Part of a small language model's weights: vocabulary 2048, rotary positions.
Each number is 128 + 24 x the weight over the matrix's rms, rounded and kept within 0 to 255. Layers, rows and columns count from 0. Numbers have three digits each.

# gate: layer 15 MLP gate, 256x96, rms 0.13, rows 30-75, columns 0-95
# up: layer 15 MLP up, 256x96, rms 0.117, rows 30-75, columns 0-95
# down: layer 15 MLP down (transposed), 256x96, rms 0.111, rows 30-75, columns 0-95
gate30:131132148124146139131139157138148128170137145103135129148126146128091089116111127132137123116136122147158175129081117137157100119204139154138146093120140097160142095118137130100166162124155126120111102122114117110141135105086122086121132102122084138168154114124099140136098108150100137119
up30:111146142120135110098085140117134084178115165178112138184144110123067140144144168139099144119126164149154110110134109122142136126161146140174149108112122158144159132151187138158166127112127111111112127109152115153129152121153105150112127118097100126136139127079138159134112124142125086187
down30:144140095129140132121112136074123146107101138164141119125148129178185129126128110097105141131098179131073110108158150128128154136092106146106116150157144098157123121147136141162152133124115164158092159095114129106135107114156147128176123114107103111079117139116138108105118148120141105102
gate31:127178130119173112145143101118148106132146138126088140149121135139141119169135090129103101120131136164152077112109123118124128117109119156130162139133122133127160095143141132144113096115158112101115156136122114061117130134116145106138136101065133093121131151136100145109152107113135121118
up31:136094135151117158122124130152133141164133108126112165162158129135122104122128133106155062109150139111117176143127123133106132122140125157118090104124112115138157130114127098141164164153088120117164119117112118159168108133141143138140115130140092106098135142116112147161099094151102093098
down31:099144175098146112142131144127133075147120118107134117141143137143102112100137135156113141136138094141140093122157155117132148144162128112107111120103150156152139121144148128097176147135118133124146105147122092167131119137130131132114142121161173128154104131137143144140133120089131150171
gate32:153175156145136164113140124104106112120068142139158138129117147124129085115147127133156186136096123149114116144137169132176154117127126164122194110104109103177127113120126139130138147140123125155110115145141103144106118100136163118100169141120082147163157144142095086119105135111179138138
up32:079097139116135138128109136134089147165123118122153098140119108122114132143105165133145143190156174111149172097143095141111140135119115160133152084151121137150139110101153111109127110113157100118154173124158099093147128149106151126105136112120133107130100106086111149139113130160179119108
down32:112151092081110118102119090161111131142162116117105113141181156140117150114141179142101100142134153095083103144098161153127148160112114155156088122125133062123132129123140135158121116102117145160113114124114138101116126114124111143151111117140115100109146159122149077137128144109125092127
gate33:129147107126151106187110120123136130110083136120158097119121132121141156065190140129170158150102097129121137078146157143149099136096142097081160117114130112138151127125113110124176111154131131150117172185150133089140118145119125132105118124130124100102127088153152100119127105129097115116
up33:149175136150135127133131151155110104114134132090123110135156125107126110176148129088092078142139118138104108115118134116124130122110117145139166171112139121108159136113145114143153087130125127122113156150087114131063103108131125154136136132080089113143148095150118167148106100132121097101
down33:138136163073132149129109116152135128121156143110109128137162103124135140107138141182169136143129142154157082148108125141085141138129143133139092161109135113102141112128096143115161128136116148122154103121102136158127146108103108112147152105140108165150142167165110163157098114148110102137
gate34:134123117141108131156146132158118143134157142127125119130123171141164115150122127169120138105134129175135082132144077133148124137138111193148134087090122122158118077106121176092155113132156153152120096182116147071134125144152138187200150084062130126189115136124118140081107159090135153141
up34:103128102095149158117105122101121157125117125112114110105099150083147138137152158117079127145122132129116088080134105110168113122133147119091109092127099142094085131124095112117101152099123165095088140099081182147171139109135118132144120146149184137120125161117105161131220137134133132157
down34:134140140131164106128132125123081131124109137144107123096058125115145125150107083127150134145140128135168123121138131156143138159138097134151094099169143121128156146117100113155175106168117149164134094164103114159117147148127132192144142139097120153154101097126124122077072127147168151137
gate35:138111167146156133122147072118143128117141124120153132150110123097146122124167068153146106117089114134137148101172104121147160123162146126112169117095133139142127109136082137124114074122093149117114118156158136125120150166187155130118148088100141144138132103117098145154139112100131174120
up35:084153102105108131131137141139125146146176115116154110110085118134130128142054092152138125147132142121117112185137110116100150173146110149157151093107113083102120169132113133072135150166136099088158102157103154160107133126140158112131166140106113105095140106132135149126136150157147150157
down35:156125139129116108074148161153140138136118105161133139161167171119145141151125176123139098143130149135111094115121102137136130163116080129190159079154098162160131102129129149110165078125134179108131134089115101111108148127129159122115101169146158121132116150123105137130158098150126165122
gate36:129101164167155151135175140163158085147114104158128121136073138129152148117126103122086161115141149103166127154112069132113168161131112136136164136087126160116140093144133115116195097098097183145144130083115145124073117135110105098130123117154120123109101158136101140164131139116132107159
up36:135130072127127160178127155161119115101132132107112150131144094191121113102161077126134125066118106102081133148140111145181160116107118148092128113104093124144153147116083107128140130130116134111128090102165143100098118139075113161137167175118122139131172173154150121112118122144096119139
down36:105122114132126121112138141100067094101118151118108118129148159157113154121107136110130071146172144146122156106139154106099118130141116112121128118094147086079089079138128121114133191084189119148176147120099115138131132125088124150123084151140133117136121087150126117114128118136194066123
gate37:136108128121106145122128183124151142132165110138129160118119151097117116072113124129168099141179117129163120147134094097130104119154173101148144096117129112133127145130109163127148112172112114130143182160117126119100113125120141114105110104122116152106124168143112164145143155125160080121
up37:123097123127084197149174105164113124149108128137112119123111127117129149134135102120155124147129154142093059134140134149097170142126124143147077151124115169118097142122130117151099103128099155141125117137142159106152086126054135123157153142116144154146127113117139162124091110154124134123
down37:145132140148108147118141117094124143140097169079130107154164122111129143110098118113081148156123121160111139157111144132130117139141160132111155182078157131122150150096145104135129072122120178107101171126119122160111144120142124126115123115097156130161108121159115180134146099096115130158
gate38:173120143125162146123092144145117111103129154088162140150135149169133141144140082139171158139163127145177105163166147158113129133085124135128138064090125105137130104120152125124101097110153160180132141117161174084109151147135158085111164122140133126191123117123104174148166125113100117102
up38:140086097117142144159149135124112179125130123114138117163130099122083149152131143142133133146160132133154097131182167071079112139150171118153130182135142091133105180163144107124140087154130139136110169116150167135122127116093150146106134119130136147130152113125174150160109128089137135139
down38:149153169164128149146166126117110147087093114157111098111130110125133139090116128135156106121119148162143175099105129138099141158077141168176106148168152114135134152134104162122125110123152179116152183094107093145142127136140135108097098154145122134119116105160155077085153132166154109104
gate39:115136104129146149172137123129150132134133161084128098094132148152135132096189048136157151154142102163159085085148145131160141117132137126130112093087120110129102096067072153117112118142164191160085130128087148059160117125105134135179146168118137141116140145107126103131133156130135168182
up39:154130082114143103116159099123133121136144090128150139125130109153084159160146135111115106144127125110119097157102151119143099153113107142152127078126122125087151076120140152122079086147091115084129114097167114165102143159158151162132109108173129148113154131115087139186131153149093081124
down39:093196093069130101068120174152111167147143143106105157125142145123129122138170123120090135120122128107170085113157137139108155118115155092102115142147099111121134104144137115115112129140144131073128157105137133092132136137119075121120162155144130127057108104125113068099110122125147138097
gate40:147118146133150148163109099151121115094127164153127097121152108102112078139171118118134125152124125104128115098134141109135131146137122121126147131115147151118133125157131117136148140108128085185117109172094102109138135114157136152133102118116158157152133108170123119118110063088110082137
up40:149123136111129138162128194117129128118100152146189155127150156150149115121099108111145081101140133128122149138100082115144129144151122128119118129128159119141106148096158143082134171098134168099110159106086145144092114137164132135089142127164091129070101146115135132095114123158142187140
down40:147084139167076118139118101126158152153148096143137096135136166143123114138148135088086152152096114083130097080103135111107155109143121140126138165101130115155089087103124121142120116171106126157116147138085096134146099152148150138120147156093165179148133121117129148108111108102127097111
gate41:163113139100142134135074122187149150115110139147120130109037135131182100138141127119140150147128166162103144138121135099148147102141169106145129143110129108152126113111120173115144128104165135153114150140140085068154143148111119132135125135124133122153131132130114089088148119093143167180
up41:124130146160121120142145142155135081106069158094112151117153091124131128157098106141114119134117117091122103128176151133141160111121088181117115122115115094097120118125114125161148176118099110132159049118107137151115117139165141152156177110066109139127158134121115114159177112137102105121
down41:146166134113159123125132138123147123127071137125095125150108136105102095150121142152123112149118112163191124099119128087125124175179103135108146124123147053162089115137128137148150104089131151142083122110122148151133155131149138086098165145122133142106176129134142152130121092138138194157
gate42:112124123076122095089138144099121148143110113141135121114101148157104096082155165127127161159094136115073081112124104076146111147182136171115141139123149126134107118125116163096150142166133167117131127150122126130113120110138126141161153094123120120131195165143127100110157096121125097176
up42:130131129139160118147086083108107136074151140138155124128142128101164176153130146150109134135145151140099144148106130203109130166104091123096122109132127160143097142138120156144120126146105148147111102138141111138144126139109116147141153130175106116133155148117128046105093161098124099121
down42:103126165128155140104113160126145114124124131074088144127124126142086137129120138144121134105123116116107102135132143107110106131168191119145160117121154145152143100118120107127142155130102070073114137082152121156142133097111098153111116151125096142179145132139108170190129122095151111100
gate43:146154130154151158116145102175111124104137167116120073188137116095117188147139095144097175135130081130127154144099124154124172115116107135132115130109121131154145082128166103159127116139112136148095157115085128115122128180132131125103131124181106077185140174175140115196133095098159127142
up43:104073143151134126109136146114120153091142110122167135139111081150116114145100161114112106141169087130111142133132132140174082101148080115120077123119155059133141125129129125076176141101173104114126073090089127147111130113155104136141116108136136127153141127147122134168079119128091095112
down43:108161117114109120117145142130121131160125117111088140146154144106086101117110134148107132089101105101160139113115129107173109139087140141095115147093137213149117149140158172122095123124148092130109129107099110108116104148124150141125189160164150110115106109106123130165096105093124179157
gate44:124097127134133132138122141097115108111159132119138118105149196097151136115117158144158129140143111113088105152087129149143111120137127110152121133083109095101122088089142158125137131115126105109110107167091131131112146148111158126167124137149145084136128141129178147127121143068139115133
up44:149149147147110159146129137119114113170141140066147124115166110145077130173077128134104156097152113127148115085112168154132176147123142110114140112138135133134099135132099125109089119135143135135138085143147110132119141134115127087158187134142100106087123075122149126145119188138126122138
down44:152146111158119142142131147137124157140128153134156152177121134156091115107117125135089167110104160142115184096094130107141113118097094161147129097113111152132135119142105151115133136137124120130093170153127108138155139127138159135162101108107137150115119098121106086166108096125208154159
gate45:148121128147151161127099087125155120109145106165155139161059109126147129137163108174134122116152141127107136127177138150158105131140115145110124140071164141109109102142125136119151085126071140147148115130103098126132136159146103147130157121143135139144143126141077107175118129062127113144
up45:139122099129100150126172122134124140103136108095110095135118173116134156128156171152090090145102136161162108091176127132096113140088154070121142151122080149133118156142104117127135126099136122126076130118132103163121179160124089154104150145144109132105172110108122111140074107115097177141
down45:135112118133158149140141115125118117126129170120103134126171112130119130093153137082116104169150113178099167141169134127080135127129149093148107141168127108138142066120134091150122105121123092132100123123180098113137135125123211141071119147137130135127119146095136152146156107087163147153
gate46:167120155089145142112131133124109138083125125105085112155129121112113164143176113157109123110079096121101079122150101166162126101093074122152152138079070170120120076111111113175155111113141146132113165129132114091124079119117113116128158127141124169160148149148152096159089105108098097156
up46:122126098160154134114137107148124140155099132140118136194120161073135159151116144115111082108164137127122106133132116134152172116138112096122124099102121144161122141115124113157090113157079129125123056176114182155149134195169162128113154150118104120137106146078176200117124148131136123119
down46:120126116171122102132095136080129094168128154124131139166114128170109110089182092099088126127138109141104148133103150108136172164162137114114170139128144143154121113132153136120177177124121126100142080105141081164097095131134158091145159097108142114086092153127184187127173121129127121126
gate47:168105154113139116149116184147098119115181146137114132143135151078128124117128126167125146152132098106146087155123117141148152097134131145113122109130139120139116105151099107099139110177167147103158165164080096142153119117108159140154128163179146146082116128194114124123169109115159111157
up47:109137154108121110147108107142115105082182114160115122130153117159112172095145085159126150085171147140089113107129138161147137148122101134129148127127125168111106160125154104144135119129127150146107148182113171120119108137106125106155154118172187131161102160106176095118128179114144133136
down47:103193105104121133140128137119096116161118131145131087086138119126153156146126112114150143127172157098109140146138151130166084141075080128148114132164126144138114129144112106147109132131119147132122106067123125147149116122102178109147090136098105155088133103111137060083105151136136105173
gate48:131075084136079115181135130096117115105094144116130137117120200118116131122167137137129158137123136133152105153138095116126096094103140110140154124110118102139136116145114144141124104097117137128123087104103131100105079130095139137178154107162142168147132139111136159160172126088126132106
up48:116153121105169153134156137093128144153093102125089119137107070116111125079122138150145140143123107144099134099131142128145153147116106143135139114123149151144129152129171187116139152145116162134094123108142117155150127144133088101165156122138094148168113163116125125153165175150170164155
down48:158138107156119156170128140125126138117116105102115126111098131157142127157136105142137121137122155161165107132120125135139181118116105134165140087012135108145106114180097138119097091134118113137154086126109132099114126154122127150170154089141133160147114153137116116129147129133086141123
gate49:133169067099134148126134139107137154123124147115098123114072117132154113095151113173115148140145106098119118107156107144138119124110110165130154113084177167117089119110098180092146153167098128182101109096129083165172109151128134124179164111095105121125142134093088173146135154111142107142
up49:099156101126130130124143126093124092133158156152150095120142140164108118123123077140135084150147082160100161092109157104109125162148110129151138144121124134137159092116134121145135137145145200128109157116140152107168105122147126083109119104122125183154115137108146135088161118138158131152
down49:137157159074133126133130114102113140088141173136117101126158149167124105123152133128125128117181104130148110169152124136135148140111139152131098109213135152102114151126100159149104153159141146152125157125145119089103131111122095147129101137114107130153154111112157095134116124135108064077
gate50:184160126135096119134146160132154102114139157097084074182144135117101151137124105137110120166159112148138114135134085102120154123148146138106158115121097143126123092112079139126161147168135131113113147141113105114121101140122135115112139115090101111116110129139116155165135111092149132148
up50:137134136125078124139128173128130104113146165115121094142123142146119111137097106121124112120142141140118118134125133121132156130162045075131113132127109127130107104099141164175139151125131136094150133099077180152130125138097117124100115129147151168187128134127144149131125137143137155102
down50:093127118146148130158126109116118137131092104112120098100165134171126112114115142103156122154157136150125152174103164118154126110137136134173110125119162114119167134124127092134151159129130114116140097098171119094074117119117084119129103121145069115147174139143095097109137147174110119105
gate51:142143131109103118125127146097110092130105109102102085173122162151132151104135082179135134109119145146121100119167133167152154099129147133161096098122156183150118112128132130121130159121106125175115133193116073165134152141120152092128143118130102094146143161111154148142112110100170134146
up51:112141102127140124134137168120132146150105136111174119137170137129158141101119120152120138110164149053117111120131152117151134178136094127102129134154142161110096149116174107080117092170109120148116125123129110137160130102151108136127129110150161125067087116144138139151147137142162118101
down51:139130139136136117120152114146134143098162122112136110128069094111115173161155152123136149147105098145133164161117101134110143142077113107126124130110125070093130134162124126133112109121115125098159152129181128133130156147107141110092122122134125175109166126137092072113097163132101143080
gate52:150166112098109118151138146157172081144141126128139158118130153156143127071124088159155131125138138146131117157145122128126135136120090158106125075097176105114103081102135144083140098110134106111145100124145110104125127137145128125122115146158112160120174141132143143120173109079160127132
up52:133131109114152155106140139114149156122123136112139148091115151111141094142155137111131138138123157149104114109113168120153157145104138107111143139129144103120078096140079108118099110109114126102114099125136102109127109111162150139158125132159103164115129138100069136112142112144086128146
down52:134142116116183095115170155122169108157134085101115122118145147122120106127139143133166129109136160113124108073167158111142142142134128131114147149169128179118113149157099089145138117120120097129136099099127123125124151138120115175135104141125134123138158109103123129104123111124157115133
gate53:106086108095110103106125130087109142136122124140128142102119115100103125099146142133137149140127129116141126127144115104154106105123115111126119144145148119138094092141118147097170107169131114137172116134141121165163163161161123099190124100114121146125145180151115111104154112099147112140
up53:161160120146112103113067132135133174124162123138156147102143124126109113122147127130116100094177133139145153151114091176110085121165128093161159127116136126093107107128153094113156114142161118091125102134131141142111122111113142162149152145128095121111134149136105120122145141092160124107
down53:128096141105161086138129170103136134131120122108089125098117128120123118106109112147091138095114148118096143119108125130120116126130104106108135098173110149165071149066139151149124146109155111160139123112110118126142122132165118115137121142095145145138119135091120156125095112172142179122
gate54:155134131138142136168088167105137096099149102131076127138127184107116136123151110112135132115100133135165137149108128125111123117162183132129142135094140156101105108152107096151124156170175163123110143135121074114116152148135110120116107110132122072143130099160141198171154113126166139141
up54:116113155142118151110113137130140145140103170146136150122093149108139149136085160131107138176155121132100125138098082122147138116148114110088136127124164092127148166118140155111126144131165169133187125156109159096145117122191140165169154062083077109157131118155127160123137085169139086127
down54:153122103098087167135124114130121137075127147138102142108121137129145125104155088103111143130142135187111132131172132160123126168146158125139121102061140145135129114111099128125113129151084121137118096125147141101138160128142138121124132048137104125204141157223114139173087108122119180110
gate55:136141128116131160119184122148133106166171136127169157114106120101136141132112099180164176102156149129147112125134118144181109117131107162085124109108150123135130082113109154088133138189091114127121128140095166124190100110104141088144204084128089132125169123147099120149120123108154098167
up55:157111091110130122111133118132168092095127154105143117136147150136121120104072121095072171125162162171182076096080097124093112150100124145124109090119124141149127109102125114164095113104140141139068114085130160131177122145118130130133161119117123115136149127108138113103130137143111098137
down55:105169132103151090144161150126111127132151115159130130138144146152145144129122115117085114114112146160112143161140153142101112127126137162099116128156114073101117153127164179141128112142128117125152164104143161091138105105121116171088136181100172097096098078096137108128140128160121054159
gate56:099084112110123133121091135146105134149158120136116148164081177123158113125139107118132149115091080142170135118147084089145087108118120125154177119106135091144167111143116112105156147105166166103123113156146064092118132142145119120110138128141082081141126104145106124140089142144145136146
up56:120129169121138144143158135149121085105097097124164130133106129145142158145139109155107085120138147114119154092156136146105132145182143163131169167101160115142162103088137140152177096103155145112137069117091137142083107112103135136116141153155150131103155135076162151140164124137115135167
down56:128149163083115146113110104159092136131110112152156107101172114134125127117170154158137141087165128098173163098091083098151157139136170137155169120099119138156146154159109130097165099183131122092126107097138124126110172088114103112129139116115087137110129125119116115138121095156112104130
gate57:142150151135119136122161180148185105138106108069108134137144135097102134150091125123128111137120106159130145149088118143145109157159121091136143120080137126126086097155169132118115111127135128116103149118085140115104081122105182089100116133099124125143167124119094117115140095158153180137
up57:102106171123107144147114100128146076124128123120150143138125167149136135152116119150156108096155110141116110173141098151110139163162154114106153121134143131165152129148149123166124120120178138174119078137127084134096102121117069099116152155129142108124077153099176074151127157118141122168
down57:130117128174162140149131113119130101102101090130134149132124149100194067137174103144084124119137081119117139110136085147111143132111135087137115148133150152116145131067114133182176155143113150115127126142149114178150135146105102122146144146101114157151108103131144177163102163132123109150
gate58:136166094141138133142121113126170116132087101129127140109172106096116154093146157167147158139122082124120136139152138128175074118139154132124125104131132144134141141159110153130115119166121104172112134113124129081131121104115115097129167126124145149103135151143120141126133135125118127151
up58:106142061116099139155129123110126174136140119125150107126139124116115136115097156132120156142123130131126076094152148121153086138144115123128144119150126122129167137141122135161124130141139160124159173110123102183103121127115152112128148162158097093083103147121134091128111132129129095090
down58:114103157135144097144125127114142128170099138139117104191199166126160136139108137179093150107107135156120125135083140107133159135130126082099107142128141133162116115120138132115152105102153091109111114128115110162128112147149133141110148162119166146134088116119116147108119112119150087135
gate59:134122149137126190123085144170111136159140097097146162147136174134154138143137118128162148116128082135160147147168142125109152131141109166132162119115152123133139109174075114111131120159135163136120152075141092095172135140117175128097170108138108145133145116149105074149135139137163105098
up59:113153126152144125107117154083126113137076128142081121128126115130080150117176154155107141141148104125144181111139117124138118139193181136143096114121113141145146114079115121100149120164135159087149147079130098137142112162117088125126161149148136125158136094120149100099142148099123146136
down59:100146138138138164106126106165105088101144117124132066093168143117138128136103149108092119085123133106107163175108126144144102141081118148125175093139105079133145156148100094101118154130135147172108160140139083126084144110077118137125139117115098138148140146119143119102113164104148102144
gate60:129157142106161181137128087128141091116134156113104139127113113094157115154134143146107120135142134165095117170168106127145089148139157154134134102120184142151144096128130143103143113211095129167087130126111110150106101123125114096112131107123109116090207128136109085165129094106144121158
up60:123141137140125177116133129133161116150098145148134160146168132130122112160103141133132101101112162116163122135145158092115089110144140143102125148148148101120178143114183132114116112178117113169136122148172122128093146156153116118127091121125092151077123097155133166095115121119121109127
down60:182112115149129068108147127113125151189157145132115132120138144156088111112108137131124128118106112118151156135122135153101133106164111090132094155083117106147074165118146107117088106115107143167156126122131106132146143133149167108089115109138160121174097137115128113115128145099102136135
gate61:118182111120127105119124108126151151098134143159137110155111153111132119074103113115149159169161116117118078122130171135108120160100124121109124116118150134156128154145108136104154148192111131137114098145126139140136106118128143107116148125121081116137128140087118095148151165077158106097
up61:126103148162103183135134116134136140111137110137129156098170143149144125154149142166122134092144119141100155103123095118152113111163154152148117120123153160083150142164122147138148102152119128093136140124088166120162125127125148127088161123144113159133131193110124129145084084129086120096
down61:110131148120111089100103153079119172120116148130116127122102110107116126081126153156130133080117152134118152130083148142124159142121130157111129137100184107126099142097129144116151138135142141115093150134128123137108112168141124118174139187127136121111154150170142142116109119133117149143
gate62:117114111147142100186123138175128090169132113100140136130131163141131150155119128170181133087136093080128107152153092128131107138122137166084126132100117113116122105128118131127148099150106119111122140138124088110150105128148144138146116110120144085097151087172116090129094149128136150124
up62:114138137103096139110148086126151132170164136131144110100128102153168153126072150158160142149157161099135114136111101096113127126091138123119174106131115137145113063169138143125126150146113155132141098133145119130102109127140158083149174113111101137094082148102096095152129118134095143163
down62:137091145132126149112122097142131134103154137102150125151078131125081176167129138100093130145141122137169145136134124102116053111133130099151126094068124113155142145166096130106104131139113110152178145132135123121095108120120101142120126136136061110141169126155117085143119102191121124133
gate63:121118100095175133136125132141165103136182149125166126156094136121173121156137086116113142086116118092105089141161104129160108189115123154081181096121114088126109133141141133117128097113157127151083173118116101132124142146114117102128147131105111123096124082146152150145138146101097102126
up63:112130139108121186122126091152103121166164116125105111110143120119127105126170083186126120084142121131161154126173119102127144131135113167165127152107158120122159136132112097120140096121106135117141124161114146133123102159161126096110164158156171146109130122128142130148111111115158117078
down63:176139121136099157111127162113164185153113122125125114132132141108168102138156143182111154105129167125142128115126112118090136131183111133113119095100109120102140121156148168164095085101152114139131069143105141141137135139110103117092132122115161133109128145114099127159156116107143153097
gate64:141159120132139102130118113134143103106115114149101105159145174157126170154110093126141130114149164154147083161151116166138154133159153134146133115115102143098147113078133156144129107131129146165083111114129128097104151139143157103140146106143108070122125132131149135138121113120153148164
up64:153131112161091072115141160131108114110126167123165082108128112150123132140127092104150136150135130157188140146114146136156146178112101097112111127109127086117094130111076152107086132105127122119163152126172123139135140147086140164157138117124152122098134160076116128140158114117134169165
down64:131159116076163159141141136170130106117078127115098142165118121164142122106097153125164121133071107135093087134152136140095122122103139140125135095125165120118126131115093081172179172134067137133127142112107147099127149124125128133120081141120114089119126117134157138122155117143124080118
gate65:102116137139124157185131117117158106108143140154094124137112142168117205073144144123118118117141123113126138110164097132114173115110128158121126102115099119159134139137131163078085093159129155114144144127127142148112098109153154161112141134136118117135150161160151128123109131107176131144
up65:141116074117104171135137098117092157139088144138125100142107117171101077102138110133135124127131137121156112098167146106091135159142166143129123143136131119145110106102092099144131136171128153108050130153138105169137108132112133166137146134130118154160139098075145087129134156140123103134
down65:096123119126115122119151126132118122108149090123123137118161141103149130081134174152094107139114155142102168115127138167141080090082122129107117125143140168178137119132143103069200144154134117106143107100159154147121111148163120115115179126159141130117125122156163118131118154090111129084
gate66:181111099088116161148132143114126149132143142095165160101128110116133144123130115154138131147105114159119111089128103136114085149111148124081121081092157139146133121125087107118111138192130159146149124127153108130131081118095170134095191115127110104107141126131104138144106135144123123137
up66:128105117134123155155192100111084138093132134126128153118137113158128123101138105100126122085104149177114134134092127140182094128112098080131114120127128142159146129117109149117169114142134100113147111193148163112141148164113127124165119113122122150158094169142105118112107126143118112136
down66:149089096123125125086113156126137128065122119140151132151129116123177192158079132122157142134121159154149121161143146133122102129107114123116130133108110111154151112120125153075120082151132159131110174131115152119144142123161172110110116134140131134134174091128164124121119146146097136137
gate67:183128108122132146097064161144152156135132132151148117120101124105149171097152094145118143140124085101084140090152144080170100131138106120125126123090107107135108125126104112085127120141131184171136162118099127151114103157118109094127110141147082138141141137113114149128120119129124134111
up67:145131151136163095081123120101096157119132092146144121139118136108145123109158147112113139107152067162121119157114136131115105134147150126150206116131104087108153140137104106096145138156067139110117109102080127139146134136151132156083136108154129147167117073082098093147162091115141137107
down67:124133137123124076156120153137140117153163121127139134120095142093091092144142113096103192115112097105128121136125140146139158132173160099075153134198131119111103116138177126134182167136091109123123106142129094139152088119123143156152151140137150148117102114074121116161141062077125135147
gate68:167122110130156125156131101170124121151141160129155095102130166127120128090134133137140108139128160130133127135108110129136138154105120137114125128151113131150116125115158117120155137092141105106129154147148123103122134124132134120106118134130127123133125102118102128151110142128135121125
up68:091081091131092120127126104166094142139109131111104171154118122137137159145169165151133132159107125148140146110159101092137124133124125114114138128151165132122127136140090128140095128127148094147093134141121110158154134119139120139120122136117156168144152124101134112147163104131149102145
down68:183111121120151132145156151131131165123105132114098122126101118170136104154101079151100097141114134140119143102127162110126110113147132155131149154166141120141118163135129148142117126117131166115137130155128113116095078107141129140138137117130116146120121127097134167110100142161123155123
gate69:130154154124136112118109163088124122120117128109131100143121170075117099129137129111150100150081105145104085150116095165148094132128104104095104141109126128184113132147131133129165153131079116097105196149080148097139149131138155144091148115127123120152136126141056134105137110134123131161
up69:145149119152182139118149091117110137142117100147140132110148119159118140139165103135154114139094139106108131114118136099114157169168155151143134145131125114096093157083105099099128070159115090147155104174165139113097146131153112118116128088093167100187162161138161163106121146094135087086
down69:145112140127185090100106114110128092133133094062084108129107130127146121135159121175158142093107142128140120122128180104102121132090160145095108112093116150155130137123110132113163109133144130190165108110132107098138134105136137151164068129135139133118101136089153109135106148148119136204
gate70:144125102119113139156117132089191118158121138135102095108120137131090134119117138162122144133144114148098107169151148095125146179168112137123160105099097136133134146118127184102168089131124130129121149108114120151116142115143153188103152150151109116100176123126092089139124104122173161134
up70:130147141153169081168124128133115122134096108168154124138118145132120117159130136094110121135123122141163119157144139097153157143168076125110151131145151132166116117109108114090165136135118125089149120144168101125124114117172130123125120099060104092125125123150089110117117095156114142069
down70:115133102111112129153104136196096097167114110154164109118144143152125148164110178133142104138143110140185164125142087146137125140112117156158130095152110126108144151124099125106158112128093131130126114139101157111133169160103143109127104100124156155146108089135143098116130145165130097118
gate71:146100090142150148186139113099133137135114139121109142123097155146160119108131093193115161156127119127118148142156155067144109156140160164124089118076166142149135151105114152099102133126133168175137137118097109153145116145084146127175150179145095153176143135150148143132100105129116164108
up71:130120146126161168120061151094149124175151161168123122118122107133154142099169152148127123127151111091141166084148163167091135121091121164150153148120130133107043113110131050113108136134086134144117091139101119134126130088170089128144165147095124163105118159113111125118139129158143089122
down71:123126133130153115086108131117103116149130104112124121130066140122121142147139134102102154161151102186151145128113085151133138125084117112128103106100122089140160185090126133083115092159101064143157096136172120077086144125145165136121104093125131178150135121111130099122161152111126177080
gate72:176142141120151113144092106201108134146133122129114097140138165119112180114169141097114144156124104107144136099124137131136114115137107092087172158111118092154139151130119104140168105100141135155113131132111114081099106144126158150125101152128119123138126076163097118134157108104103106157
up72:132117145125161171115129139120144122099158188102123132147130146102098153140149129105103100141149154108133139137101063162134144146124131152204101135111111134122133154132151106146092146128099165126113111129097159141145115143136104116107182100126154103085126137125142119110135184128143152091
down72:088109145138103170147118144139153131184103081105136123147110154130072060132156099147118144073096101087126131116137108122106131142146129133110138151067123111155132116127087104135142146107097098143151121155131145128128117107113060110131139161111140116132130137152127110099156142109123129131
gate73:134112114124177138133115155127146132143151159143136133120123118088124134135121158143142130114100159173147139139131071153115120124116104131104124127131126083159128053124121149121132125112121098096123119167135097131150151134130157128150142104099117102155161112125128147117119095152128118120
up73:160146165107135141122136118127126138155136129122109133136125128179109099133106127130119109128115134162175141105130114111140128099111106102119176170131147133136060119113116115180117105081095121124109101117169118104138126141118096128128128122138135138159141125135102156130116090127155109122
down73:136153142142120129149114140099129148116136114127129134135105137155121126065133129102104153103155127108054129098096121136131152155146087154137115103147123114112160147141110126123160087120108142148098129143109091153130094123132113143127132120097132131138112171099167145112153109111128145154
gate74:121116155126113133111133122122123138164121146132159107148118146110127113130122117111124127133116129086148132109106111125116128083136139148091144127145142117143121089107159128158151097136100104116140141134137119085125142156138105142140164076123145142155125140111126108143120124134176113134
up74:099115122129086111157098121130115117159171127122120144096111091111108094082162126148129174161107121108160128102121109135144141122146133135119116132108123130117139091165096111109146137139119138132145111154152103155110127135150126161154144143098145170116115082106097112173125143153137110117
down74:170122106137157139112129132124149135103107128113136141123124105109153108183119146112113118128112178090140086123134133127136125103121155143145127149121123124138142133065148099139108087144105131060115101130095134111138139100131095123156147095149113141121127147128133157080119150111152140162
gate75:129110120047116158156161155159137152105131114163116136123096142116120138142112115141146152180134155135159144151127124144171170130090129131118121127086181135171112088112099179128115124126107164153122113163135125093131106145135179111116202123133108153089140188160131121158139125163130114121
up75:153110179113121137127114085161143138113161099121123109150101142142130121141118144165112116135138159163120169132149181152114115122096137099152125162099112112121088152134138109130113104104134105161121105148113102111107137104126125114143121102127131122094091154118107095125086102121100119043
down75:117162096114138139107101116169142130136143127172095113131128078147097133100137146136119107083120140125094138103124120147124135155090139084115117168130075134150106105162118139094085129118166107117180106154115130104105153124102127091160142121153144081099163127150128131130087137140111155073